{"num_hidden_layers": 16, "init": "normal", "init_std_qkv": 0.0296, "init_std_o": 0.00741}
Each number is 500 + 40 x the weight over its row's rms, rounded and kept within 0 to 999. Layers, rows and columns count from 0. Numbers have three digits each. The size before them is the row's rms in percent of the matrix's.

# layer 8 MLP down, 512x1792, rms 0.0322, rows 314-511, columns 1408-1471
118:504508557544526480493541475486494501488563481475432540484522490428442430548500530516487508398522486491475546479544480483465487500521516471529483449469497523503474444498528520452440472525483429
100:487546508462478481491506527460497512493531521455481498526475510514436493483480539452524523515549479513503525464550556525488466511531487547549452516519472480522533512502482554438484497472439575
093:542498484546455453596490511488508421481445514504568479447494484534572499485479536514514491487546475519501525536503452539580476541519500421491521495543538471495495511515497507491476477528504509
104:493445499477488464571483541428528468499509521523485463470491498463537464503443534502544443575449513478503549534532451560514512511517515514495445497552520483476506600498500533546538504445471514
107:401480503392544478489492441540495472510488525509502497499538455546433450478543526468445504500494508487506501520516384542430487457536549585519482501494519470505491513508479474518495514507516520
098:389568500491506452430460583514515461476440488549441449486502405541467541548492493531571546479476567500509498552539529579476451524499513518484549528444514525522494510482519478426447533489507521
105:525496486471488483459479528524489506522492465533502489582540455458542549515546498503542474635413516483531500494524536504469497486532499476527562490416491490444483508510469456503455473442474501
096:586477511472487454459440521432479495451484516379499460484569434485457537462444420455497474487513487479388467433518534466501584469519508486488507566436534469554502534511481444461452518490451453
104:490504529443476537552523503540513481532481495510541556418422530526511477485514513540423469520526516511456456478494429507415524477483496526447533529517553554568496518493557540506473534478505516
095:476470450542540535575497491453498492466508484538483487456511561506588510419468495561509500521454544504498463490472432528541500452472503518427445449436481498543402449549475521493512526493456587
102:450528453434413474460522524437528480521471504411470520522510449522425560532494502416512500502524455495504534510482479492455497479485498488494481507493542432484499530461509512538529517514452557
098:574511591568488538501543502546514493525495571393584432472532510517572524481543485526540504537465486529479472538498518477491528498473511539461521522528490535459518509510515547533520544530441516
092:468520480484529459583515507485517520492520512512525453509482503458508448511480501490520516476465469458476480504483478486513494442501472473570508460545489497526531543511504503530532504451500469
107:589521481543484507601515524499511511525467451586530478477528555454462491520465442530529500565490531487522497569437518501490535498515540508478545523535473498431449605449490492457494536496500545
095:532536558531480514437515538454515518524503519543680481520482480428527557501487514501397466535487478553509513563496539527503511498456475453426485545504529550475488489444521491502569469584494523
101:570468485584519488529459506586533460515479472519467587470492552509435501494452520514516491466437512532475581559497553527470456526472529526496476514533521456445508453422561536501439506547435540
097:556522470490510445447469521514475510525473464506490477459515472484516557542539509527667591528514447465483505478527590501520552487541503463483523521462509456536562541515493477459509546459470486
105:507520562536526469561461546499447473479492524514671406485497514553480531475552519526502500491543505476448507496483505579489488526512465474494529515461475517482488509516458520453499485455473508
133:461450489506502521502535409514491489505520453557437464540493494481488444492479485514529495424453491485503539514478485506466467516484501517463455416492481520484474429497449505458445455463538525
094:552495506510542472491517522507476489538516462509487446491526527421530538500474514399536470564495502528566516473491443491487479466503502455499468464466440526433475471485510527554471526595543520
093:432494449445541554510427489487492490528506506474527481507505538539539487468447554469523487506548467475507547520489587486571527499527558507453474456547524489465502470454538461482459429563480458
102:451573623520508503502484495510500461523517467514467567475530465561460492590505514437460454478505557487567471443475543455530524506453481506469491496506525481536437492457556540430380507523530475
104:485502499606428424403601567455475494533522488496461456489511512524522488445512537459570552504502514497504421452451453504519512464533475474465445502492503553507476429457513460518418530435444488
098:572461482522490490485467513472476453498456495535474436476518530560506471553514448472474489535414563476523482527537505491500538505456482536511473540454567535472483491495549476544483521523421457
102:537457509477474496551565507502522412514473507533592551520424518513531543457532459462537500542490473546454571467489470472484525519527423498470496475445469498511520490487524549433443473506516539
107:506468532494503433553489547548479524514570507490618480431539548488565533430513468533389515452461434511580414481488494504567531497488478456426566488503451530498493529483498481481508529475508460
098:494485515437431551457485514454466548537480580486557491455554497467535512449471467532477504497505504515488526524498546493420494498414436455495509435552490512554501514511498488508539540457459515
104:434494467544442505497466531509508548495536518447495462528535459411539495419527454451473468548516425464488468476494542515600479464513549482452550528440576513488524517513446481497556560519519495
112:503536463584501467575528540505482467518520495452550610522477554466590533543518469489522500529591472535474497476533516554550532483481516444446471496513506526446544512504524497577446449480453433
104:570477439538443550494523441479479560491503523482510508463499505472454405523520507517520537513496511476497496527467526508469492488503510458503509479456521518570516577432459498486507516483529498
108:452477454509512481487511447447516504478500523543481574517550457489528426481469486421518452437506476517543547469488482511515504514496517468453470506506437491514398470484513521513483515520463454
104:585557466448485466461461492489488477535456533487515547568488530533479512476514506530534440543489504529426547502478583495458490533517522570506479486465489515480459557525577512470573493456501595
095:486512553522576531551518513513523505516495574484446503500560529482494528549533523470448478507511473472528501509490499487511459506504440504451497441502411512614459447521504492457564506545505564
099:515507448380503496500499463521528484517527510518501489452546504534532491493552514505543482453552446460486545482478521548499473538469535526523426492531574496532497492429516558505520558470463577
094:416464503591527522577470486503495504508524539519541599539543534478510480483563530498482506475384471571519528560494539526491497547469550482518475474527417493441533476593486445494460539579459524
099:518498513494493455611528522504454469479510484592567444500517525472500554549518465524474542591505462535526490464538582487524536472471492428494530493553554521500512528569470509517554496486505514
105:414494455543503507504478527412502543477517423564532525511501485480500517499466532501554545512460536535483548491488436474510541474460512469480577483489547431443548566435533524486408475527477505
100:688529523476483463518585509492483519487570465519454569587514519497461520493514499469533517560469535498597536509481442485498476496564416519498517495546425494485505489616541495561515498508567524
105:580543505555447520565537507497488486506497524460485502553442493509547526509511492496484516537503534481514551553470550497468484531477473519486487452514503532500474536470540556564562477493524540
106:509449490474496474478431514502540452534455439484465515441445505508474486496448509527533565482437551461506522533546532565473532519490453528490475478482476465425477473530507506515503526443538466
101:642497535489493524554494527535445483530496430474475503506404484523518498501486525498407542529420533462522560383482590515556519481518503559491522475499481464502573545493492577461458491496535518
094:379470498431484454510523502486500545511559508516505468499514481501474527488509422461504451447462515524550486505546439489573516534501516488462510481483483513500483525522516498522486467461508498
093:501553488462534500489476491513445523474495479513539504518528470519496526494531475437446548370431500518488472570460452457438506502528542525514570510530513499543475552541515492485583502480443493
101:474496505473519493447559472560531527529539540500526469502518492513514493520587484477494461502466440504434453479458443497506522498473507462481472476512468508530465458529454470486455574463552430
109:502486496545552494510477538546557514464498548535496477506482511489516586439520503466440493497519551528492577525468429464519507516420488467493429514446503447534497491549484549512547526511552476
103:420380542450509443453487470438528440476486509505440501553491512500466510486501606425497485490439461503448506489507421523463519499499534469474475486497451515435465500422482525537504506516466537
102:445462459487476507503509431430494462530535477586485502560528515457445462506468530558485516492514503455472478459527457479519531456502487473512499487587516465483484487518518407427513506526428467
094:413490480506516549443437472519507510514474505463449436448554443515389471505533519437474459478556491487501519460520531536433488454473459560453515494528557504519505486435431455474442538483458507
102:460513531533526470547490564500481512473484464426442466538438496496561546445506495496573510556401500500449528504499373510469508501502518503564419526508480520353539520526455485526422490458513474
098:514492506501516511495497451456502447527514523507411494481543514510446424461527437484456501527532521499504436535506444479417512463497546462561559481513565496485496501507495484516419488467509530
095:551503528545474478485506500537528440509510467510597467532504521534494551529492535458517498470500492500481530509538504544528488567478507546529494572520537537549507453580580445529507511555513507
072:441559553583505455505486553500488495627501491545489517485466445494576515477523513494433459483530524532495466500506463501607492514536477464469510467484470536512531525513474503485496425539618493
094:487477531488461519427508488494529530556510441420491504483499495524456493514564568414528470581477455505425492428486558495514546514519556531457571501492486506519395420491556456577423483499525516
104:514512507399493484465605464527553485556469437521505502526569539471464442485510462466466501375486515507536519563455533473523479492533457515500534446527551502474460436442552525503545484591520555
098:429515503557563609529486531515500517506516495564515487549499553476473534510472482458530454489569468489428500509495441483568492508523586453517525514455529513494487517542438477554587528435501511
096:539529560618559467430539512480539509484486481534459523493465544561473453539532531501463513520477539558518480536513465493436492518496552491496458460507577500545455499538550549494506473466465513
103:528462519566556453513448428465496446508508489494509498486479545493441422471480552508515498483506520489493544497484552485370471517484558494534529511455545506435518508539501546422467507573475490
103:497530539557509587458439521548533437491466523464500479519492535438610526513510561577439527549522558477506452542530501498546513539531493524512529503532437524583512529507503547365565520503513466
101:403517555555558457467490511542486519460478491482495453557521536493413482507456523565511482482512514484436470490532590539498502491515511561487525476473527443511418436462477490446473469546523516
098:561448495485513531621384476560536465494537470491449477475482502550453493493497528498511506489497474504429560497534523522488483488474522463492462544487533502467470504490497509483447451493496460
106:567488471472447508532506542442527431511437489477558624507511475525533518490481495460533433498525481521490462602498459543584488517527511526393475552506528511469541487522544523583535509529529452
096:524507506484492398497404456475521517477509468512459529529540496510537484531510541522511529463486499470523475434515563477485531484485449511502530487614477526461488483495524488506536518572472440
097:529488506436508498524417477474532520498467496499387515430473466534519437475510453456465480449505458519517497536462457496394490509485525556428498507560525518493505496525489459536462504567447517
098:483467461509434485537507450487477500484554508517515541539477495475495500461525483510420493461488542492436471523484497453477463491452510512415550519509395489537427483495525475479473483480457487
092:490549511570438522492561509535500519488449536518544472488474523493544526471483494557500482490499536507438471644476499520480443441517484588469509473540515478570473478473487536468473516508522547
098:385491523483453510476573507532469451466481511557549457496441546520543482440492524614452460498487502518498501501439497505526525542460496532473551482538434532523511488470472470424542429491552453
098:510484499466511508464491482465534477514469462483465506442502521492560494475498536508489456531456503469514489472467516497482555462547489444535479521482496472528460521503546575602466504531500552
102:523505450525431543383502513541523541509490475473453519466421482536510503477535467474491496517498435520537531459430568495501516456503571500511607482502485497453448545489468462519512508473551510
102:508539553540503616523566502534497575473455474498495550470514498472441504485483483521530484551526548544497540524513520524530449469503462487443527440444473491522490501460497468501596502480467529
101:585506508618536514520445478521477488506513407480509525452435492534503503505533521546544534503491504536456559500450567448506552486491528480505518484455456505525549475524529486451431467509556534
106:447418610467618493538490479537473477502486523449550516541522544615550478549480496494478545443497526534558533527591563497477518544488472482465451455580430474540507490485505553523474497543497482
101:501491485542483509441439518461501469501471539427592481509450499469524524467525472444546480486530487515512539553531498512528490448522519539447469507476555460444503505544488558505485524557544532
104:549505520433540572448522497553481475525473458417481468462506488544514508453493455563588514521480510499556425470495515528484479558501466524512498484453493507484442512464487479605434454452524458
104:619485578438614485451576501582553455483535538485500489468489457540449509449518508516546497487507518502521551482494455502525497499559476515497454482532514561540540508486524519511501499544542564
103:469474503542548547475516528524519446468491520477516463551440582479449458578495512477457502464459531501541479541442454471428510457488538502514413521500426480592490447477466429521468482538500475
096:495489490478460455439531434471543524490551544557557521551469463476435472557477483519626526489525461505541504502479427459497467520508473600526523488488412544565524435499528482464559416463455486
107:480480398585453489598502506474519544473476450534451489540475444449580525459485517555493508542466557490469458562544427517474514501538592474506570555494548480505541527492466509437559488469518491
106:462483446466519546559507494484521472498499478567511535485484553546437463514506499523488482499481512477448453518532448452447464475509469495482509456489534496522459548444481466543493517503469511
088:514459522521567615574479429517497485517534534430494549492535463437474486475516494457551421527411542494480493550425514495531469468454477518490511508575546522468511486425530525481513469503452483
110:500534507466522466532474525465536501480510523550545590475459499523570465504482494508472452562583531475536505481502470545533507521518544532508554497472464521443576539531475566506600500496473429
099:443556540485489475532458497558540500511488486410521543476420519477593450500515468529452491456472493461447447588427440514497488460483492482485532515463472503559490451553529466489450455483474512
101:521523510442459443537501535502497483493484497525459485513480476495474529478531556534512494462543595525437520447467495556542502476502479509525439501507514479507466418489463503472497539456499500
098:609526518538544467538509541517495511490520464553563568521476476483493580496529562499538439485506513471518507501536536525521504497457498454415491525467509556506543448572487495519565514600472539
104:486501520378538504434564480523512528503503475551438529508519462503466506454553493504516513486423538530514533449452505498462493503540517493518527438530574481440562499530533479505515619465537525
101:550466494516517470516487472513506529521464462520501544434512500527524519475535521493465508533535529567481523508549393501489540514483488444515509475526460484440523557409587458520470525493501522
103:564520487489544490483570486489477538522534462504467469457476471469415450518511581456540516503529504508459515487531496459526488501493541511513466464461480456391438546518470481473481575582456532
096:560508437513486554490513553512456489490496487463472479521514493540543515495502502534601481476543524485493452422544556508501526489507483485524525532539523538571532498491459501610495478510486468
098:492565452559485415497536472550530515509482487546504486525493541518401437504444468487525512489518515462510475498497518474513478493479512420437565474513506516549475471492477437451531423504529521
099:531528455456511494484446510532510496508522498511565474560515486535452529447497486494461514453450478485493506507497475437564562491466532516488459550504493493449563550466510475537686464421486509
096:431553433558444434557508497519503528459551539530538517476486484441480559528468519532387525556486531457546487453516474488521485509530489450509498467511547574564591492536525497593483509486497491
105:575475462467457461590515468523435516481538516453484458544568534445482435515555538420498531450445468545545484510440491500507525555531433516458502494522523515465462482549496493434434486523419538
102:505466526540466526565508517506458502496520488460569537585452499509547466409511407455460471507461559517520495548504493561601478487470472500544541470499508536444492396537458492491473493440505480
108:520423484464445512561489480486509562529511464487421410523496470496546505478480543403494512487458477484536519521496518479502497504486527461476573473498475471483528405422466514530437557466520489
102:405481512468512519496456491505470542503524474488408531519573551482409501475499431365502513404497488493510485543452477469473439489521528505472432476530470519565516465503537502461565515559476444
108:555528456571498525468463478475537529515494505524571530513579488468468508421500557456482500542623539560507502482483450522513523521505518557550491517563543497478514513506490461446613549537531525
100:415550475476513495506451436523520497501510475518475524521546488458450484605493485455549516532500575532425516466480508496525458511537536556511491486535482491504432455481522564519479455530482531
093:624549524473450530495519519526521518520473501527488475471527463523476505520542470462545467464545587510573529495480541512525542523486534557489536502460446523418474499550527509509484523538498522
099:513493447502467469531490456515502482489534481547472518458498481509534459539543459466573460462477475515599503460489546460483496486521502538450465496511512495511501467554453501488531437510484492
099:497523520562468545482467494458452503500508476472494503479490494489508487493481519597519548468499479524470496486516543470516464499546531451490521461530491556617461488453499527440474467421513434
099:413453458432516461507503469457513499515472491529435549461465536525537480514498618531483483535505545485526487525495470494528529529521494501509467549476493492513516531506495544515429509519489482
095:488537456519509514516504505513552510516502549498520486506503498482482523503492492443544440440470477528551512509486534457513507498530486491465533440522505504479501543549459530506519533519516494
098:483540476464454496508506569468514431500500465608476507551522485510460532477538545544468524554424532473456524494456600470514503512504457490494544511496594482542509497515508516543372513506498418
100:572525604549418512534516488545493487523496471462535471512430424544491489495479512535554511507463457497447492484530523464504509511535467542494508503536480499532477491531553493468524516474498540
107:486503548532509469464425494440492520532462501500487515493419519495489480493483485542567493535430474506446569483501483472497526479479455457481518515485422480457512482445483532410474471517485475
100:585500534486497499549536474506531436485573470550560521487519531499456508512496496482473492555593507525510541545534489527467472531502473481560458507491498519496506506608517514493457535464508443
096:496523493502604545346493519480476566520466451495469496449517500523469535488449480441480511524535506462472508509558396505516518485506549506527512549522470448504511523541476505514510500489499552
102:562501503518590500470551509507540485511546483422563501519471469502505509486484590484502579473560525517446503472564547561435479513478378473516458451545596523506487449573516432513430494572513569
100:498566423535507442490476531544527493486496480513492500493493527492478471543482563572599518528552465524585465547521489510463470479527520553550526518526505528522440525494540501503517570494586514
099:460511478563523517508431490514472452454533495528438452504534487477452494454504438498426415523462448492568485538505404497501448482537558501508498462492446522494464427494530527474543461443444489
093:494475493538616491429454506517479490476463409464510578512413489515504520521461476543515525538517542498465524529482417524514524531488487516542498432440526493452473510529501476492508528464527524
098:440562465486476457497473461474492487499523547436431499427485500485530493521488496513552518518515523489504615534478554559461509484513557486512480472511492515481369459470512537600476469510498498
104:533484443504462490496411477458525515483462474546382560507501507492534489481493558445511476406479483492508514474535452544450498511597558447522497506477474473461521456517497499553490465535557525
105:512516521470455471450528520515484533489468468495479525455471479496446489496498477492499467486525502457551443487518493532490506512542481529518545498508454441468470473523505478461524486501481494
105:488497495455483514509597470457556545439552502543531511521571438459399495529529497436537489493513473485426540517545506546528480503485492478387432533511538476512473502509502585542561484520473489
096:559435461465486449527483498525513484550469487537484484422480534519455456458484496533468504471526509496515507564526454542472498497489459525461427492476523511511461420484499450473553508489524503
104:587489496427492449455470454496490498507505461475431452522497538506555453467476553483472527410472569526574507517514434443476516501499499532539449497503472449433489451437442474451490521535520528
095:419471481506485464403574516522490485503495459486542522497520509485467459455502539480478471435458465495478482539535533473520484478567509470425527479519496497600462513513521525433456512561519535
095:462498481580573525469450479558499524513403508536485533511471500575474493548484524530480476462484503514512474476514609537515543513533500555455448477498490501513474533417516508514466463548511521
099:417506524494559481564521480437520552486528549479451536509478481494529491498500500489507523473486473486481474459482504462528467550512514506553569462527526522441431517455464589502513464515470461
102:577547515503503476524481530499526489483544447435476488456512510536594533489480578508488452518502526501401503451562514547472459490503506485550510510511548495556513540491470505514510483506508559
100:529491423535540498541606459537513530501545484466471493508553478453461478501540509457419486472500545502546457510471561498457517517471502522480453443486560515518512547467422507575484483420485420
097:534548460439476453468582495451523583488509477524574461491513500465531485496492519502556502518533502493545498479515477517477507519529498486468567474546419484515498487531456517492553515477462530
101:434474508497454487466501511431511489476529549477571494541535532539489495414474491468470425520449481550534511481471612524489507514495485481587525549510467559502502486546505517494471517455525523
107:504490525486563495509437514502528474535481470469501468469453532549466550439462533445464513559512506525457547454484425480510489516481486513457468434477482522407518506527497508508579527467505501
100:557511534549499540471553511553483470473441493464447486500497505469397470555469497476408503469493508514440442491486623515454520521476503542506534474503476467503487501527502462507568520505461597
098:539521504561499501495385483490434476529457506532518550499441515476524554489527515467490523481583500502500463546513433496499506437521522458506519473521504509441556538542463537541411522472474517
111:478527489526455536478495506494504519522451555511490510523506531485551530504558477452505516492487499501514505523430526497532534485480520514537495479554447543390611556487487538432575546516491462
100:495474518579527399394546484551527538483500511464395502497471540518509457520499469495481496440495519457526495467506510491474499519543519553501559492522450483524472483542527501533418437429493463
096:377508502497475505593487552507550505466526441502560543441461464510447534446516489478499517528556505482499465524524479520494482507517457518454504532493477469452452528473506457503616552505505501
094:573503443523519466511494537480492486483441563419504510514454526489436500535526456493478496579489494534561519505492620503451494476479533564435609507456499522576501559531511529559556526547495547
098:563508448539460536372499491535524485530510561553442444405498477484501495508471466571482478537515538518555420466454432504519498491479484528404486452504524519481513442485498500441535514534457485
097:480447549492580441482510445546494478504515481542523520557447539562475526514484455573454485521600496515512505475510592549465513470518491461474549540484461504408554504525526505450551469524522470
101:608555479520460582425529494476531508506483525450549529457471430459493518565498504531594582485535444503479497446463585515516549489501506536496435520498549473431536522550492480491508523488518458
096:530434515510485512474609477503493531507522479516488540573464474567509512589545471513549531490470521497495519571480458481545535469440473490528397499453449515553499463488540505405467571447522546
102:487474509402545543417435470534518468515494572445502486503524453545454501562490443445490514495455481502565536563548531489427500504492501510470422512454476497533585511526494467507462498518581542
102:505490524417551497480457484552507498489512542522464446465478532492565495468443445541475433541491516483505555465493510540541521518544481526523416459491534457393570495504502573493584474484490489
094:446533515489469505500464498528522535498486501508390455545461478494500458446450474413535527552421531493516501547564618518502544515516507528491434525490407475440524487536478466544600530513525542
101:609505550561412443441538461504471488560511486492506558487525527448480428496543467609536514480476507518528499502562483486534491503515484554448480517479481481559416449491477461618445471495497543
092:523505497434471498494451456477505535466464517503510533532494525551386489536461499526627576549502525509520503483464475464468529509529490490524507471482450499451500489482527498480502518476453530
101:595543490572434560425515496427509564497513479503545380488503479447450466507516514402509453553476441530498499469525448480534520472505513464512528542488455462530479526551477525422509507473483467
099:451486500574460543474514511492482465499507554533467464503482451476529457502489493497405421481505449528507527491531487499547511468508512531462472541486475466510462508542403522491478455453574485
099:434512478495534492540507559565470477486467541505547461540543525588516511560498450532510486511518483507507481466485418547509520515447471536516493529548440559489461523399580491463498481455457533
091:384551521516432446489512485515469460467527501511489454491487459528599496563514501460528483445490521506522445503471576508499537463504471522411524546509493524520476475528497463485517510516539495
104:436421448510410546476491459438482531510536463489496517478477475508537450568458611519499502515470472512515435505529545489524476529528528488490504522496527497454547511514464495487493476494449512
101:484453560532465474533524531531522450529527511421497476475551499547533500494552466532550525548455556480483542508515498542541459508471491519501503478447473491475511489490505469444511496463504508
104:514450509449580508505575457566495476491465549508483504529494547488525510471515489526459539530555435483486487524478473492498507490504507476540455514554469524491541513473516454455472510508551506
094:513521564505498579548390520503506460532508486563448452532519509493560487549464501487469472468406516511539504522464543542519531514485453473462505532467419541541493392551537459457479464484561489
099:521474534538499459544539525511509494498461483413565520498490489572566557526561481499521533511539489498477528503533479532482470500487469434547444473502504448536565502486502451531508484492555488
105:386506517543501561517544516488498478475481474483523428573440533550585476526562569583468478499545469534410516490407478487487501474502486504538523460518524568519499563498529500485501514447560584
107:488511501572510555399558464483504480502547487522425535524467576494472422537539440446415520513462492482486469518529516463522488479482480515514526436525429429503471511644516554434385516560546474
097:416454559437539492462515494488521541505478464514498520520517498438537503490476509451369531465488424485492470514523477466500507496489510469434434462495508509513558492523509500554533530490575520
102:492450521494561487528547461505447538527500566591502490517517475531534505504526542481487450521469490505515483477488518488463492522452488496492488468555573505517529494538524457576538506564569527
107:523547482438468571540497468570521493483507525416493553543529478476438502486542453513506534555490494544597545485477491478402470455517531498445515457494596544527475527494501487571464464454524533
102:499529498484512472553494539507466465490470521527559477571543544494534611535502563550459460483502474491486491495519518499457567517517452519582512482514516515555501479454565512486489531545508455
094:504505593390571468484517510486518517485507486491539504494457544502524438536497493330405517461471528495537571533483572523503507450571536516583441460500505509502456528462484525527449506489466516
093:441453531514509474491431531511498482478533482425514503490473505516505540515497450467489520534528463472478542482529527474491529495469550513496464521463503530498496468491469509460421481483545470
098:469458547420506489424541476451533505483523484509353486516461542502500489465540396516506512486508455498454479502522483505467518532549554553551501492542516484499562471495488526475474502587520514
098:587541501628447494478481498509542457514517499449476541411503541509484448451507475509467484495500480503413491530540536492480492507507471480511498479512436474534489469528480469516460474472474485
099:519581523579506552495541517490501498522541516435482465382459473455430518449510476492549484504510463515546533482527477508515484557485545496564522520529534519407502509497505513546533470551477526
104:577515511449488433587558477577523515486507483506497539469557507510507481505531560481567530505498502503537500515514541528433484508491486449461458495493473462539455473458506457532511506508481475
081:502596486460463486486489570498480529534499479604514475509487496471533576526468482581454524505474528480477452491461525487548539465487480473514593510476547478571539530478487531408550507469522473
091:402460474516495486441503500533521542495585470506407456502460541456478494456522563485395488563482469508494532596460462505516499519467506480435527460461471522493515499499482557487470497485567514
100:460547492563536525444552538521524430513534503489563482537487531485443482516486552483478535536494543519524431445510424464479498538536504473496526491502470516630468527567497476448493554577414502
104:346492514628512569501425535376514476520480491412552539542478448520501525424482501452572556495525485531502487442454530518530529494461513467491403532459508454600513556494449481464497464559497439
102:451405505460509530464486489543524417492490451511482485513582516524525541496514466495532467517500469507513506490504494464548469508540512495487519492491502534585519465463483511486548529528546506
105:566508486534488501553455571524533527505488534403475485451457504506519504543512534476564538530530498485486520478489479487553436525510494568544482496525550545481515450516496506529600524485552521
102:626531512591483495481563522544395488534517461563526448551515459552460532548543483458498497517559513500539529421574556463531522509516483510463458531466574459458455479481507517535472567499549485
091:501527518424529541448538460506515542518453499478467489525495436419539498555537505547508511486539499528516541528499480521512526472532549514539471488535510474471463504505464460428534487528554564
099:517493526462509480548461540423506464515504448480552517521444461532559535488481559509479497513455528538354560522561558514561542487487502501464529527494484486558497514455531464509525533535466560
100:561530454452495481517439489452482410481544509438511485505468454493445516485544533474512556451473513517504475575499504499495500515508495475555501424492514521533481435536573549565486480511460458
108:425538433489400500490550468477511534478568477509562535471503484505422499516432529507559475490533536470561526514508551443442521498433492540505448438527473467481559503438511486501556492541517444
103:555513497510522401440522527504492480500504529514489478463455468465504519490498559494450521487520444546477508520508454488518555536544479487464532522464416515534420493476507496491445483530459437
100:491543575490510508460493479518526505521536545483463499590556514496511449485508512480442471444518509525462526448499505485409517470505532466502467487541434501540479495480494534504514495468483466
097:560487567455494559581477555468521485522529457555519469478537516479474542500494464491520526460492571507549495541516528457455476498523527521507421521499575523511539551497464470499507515521468478
093:562556515462424568501429490497506531497514492545537525515482463466523483467524507535540531494548515462560472510425508508500538522444481535507486549501434480495484507595508480439535503523548463
101:513515565448404509447517475494536482476529484483540477491516565490511469487517534524521470456466564500571430525503535506452506471511465519483517528521485511536445475474484527569481518505479474
098:600516439580456459476557496507515427483535500432482535547503535494483512509520576516483559475453526497567537626500411488447528504499582485526472510478411500490504524609480460558554513482483497
102:500514453545405543393502456479499525510518481525484528521449510470490489561502584583464474458536476473491485507508495509543507554472522510504435518525464560532503457534533507496434429496481455
098:592462552582477541498462478503459526486491545490391466485498535481391504578536492473502467477487452529514506508482468478481473500455520572505532500519501515513488463527462495467497537528509502
106:516499551536514507424463510518498517477469524539535430500538530499562454506464480538473522506531465509480470543518542498486493480512540500544482484480491457491467586408514506456483538562522506
096:473433504551522453403462514544508522487533531468547463464516511484524481461504549445505499506496451506528453509540491539444499554480522493430449481477502534558519538549419488571431539520539446
100:520439477503539513482490491460486465485477463476487502442457490499427505564517492428503517482465462463525466533474475474489523518502504534491521557535510480527473492428526505543486522536492430
103:448452491495558551492504478526503560467541511479449476525538455506537441493426533486455507467459533489518468460478523474453484500519540549478457503495416504534473476437550503634477442561509499
100:539552498453459492468559514450539416489528441450406492407525477434534474517520524608477530585499531541508477466568535478409470544427533509530504503464480503497519529481508485422555526494471550
099:473481466404463472443519534515471494497468514454543475577453547533472540483486533562347509489540482469538570429498589493494491513493474513485520516497593504599613508556515451468454567503567514
096:502513511425518534527488504530449558499507458461527473577449561477563481468511565513485428505467513430489524437519451570545444492487486477547521521463480496476507479507495505402527493446541532
104:527476510490487513582497570487497561485485511514578465519463523455580543506475577541466484528453462476479519501565575467481514494535503460534561479506535523490492550429461477509499574531533559
104:616493535472550599473511451491517490508496465466468471500460473521497457455505492430501530583429530474506473444528508495440526502453446498492465510565492522486466544485514481520493531506473553
100:390535490668487482464535490470491411496533507510547500538472476475464537481547550501516508505524501491453559542506496500496511498489525480426520471498527484436454530550501488456484526507503460
099:576459510536509520526498501530530507516546507520494490501512568515475482479488431551460510530606503477467531495591412510471497525500555477518475515476481529486491456482512526505439471468505497
099:509486483525444536420501451496488556522501488546486449520483486500352480539504492487522486495507504498549488442435487476398501546537501497585487475519525510579502515445488485442530484446474487
099:603512528500517520530602490511495479481570473441536491470459491467506488509455442559495489558538511506475502501469561511588497513452512508532551532496519458572476478451490539515432491531414462
103:562494493519475522459469494524506499538505560523417502496575528491571531524508451479508526530485475457488561473442500538465481524482421425475451483508572459488578527509561526553459455492476486
104:517489469467594544416505498506506503506447537447540515513469476514489530481510496536439445535512472516452439529444407532545513476528471547554485474533503512481483537508535527493488585455539504
110:472487499416407460544524443510520504494475469532478473496540555520471509521523515434460487490491482471499523445487508496501565550504486503568460482527600494478504547507520464470457463536431523
098:491489550529543524407533564433487517504498507516500480484521529510532472532512493611442556514476473494508474552509536508441497506526506521575542498583521460526544451478547508534443469455510423
097:340500520485567415551491543529500461507455475540527493482496534509561480511502530491462492483517451504494542499483533502546529507479463503490498514419506508472550593453513477400426554505499489
097:483560422490469472430511507486473550498510518524513501493544461509573517476452540600523489527479563467491477471494436497500519532469504552512417530523496474433586524528459523527541550499520508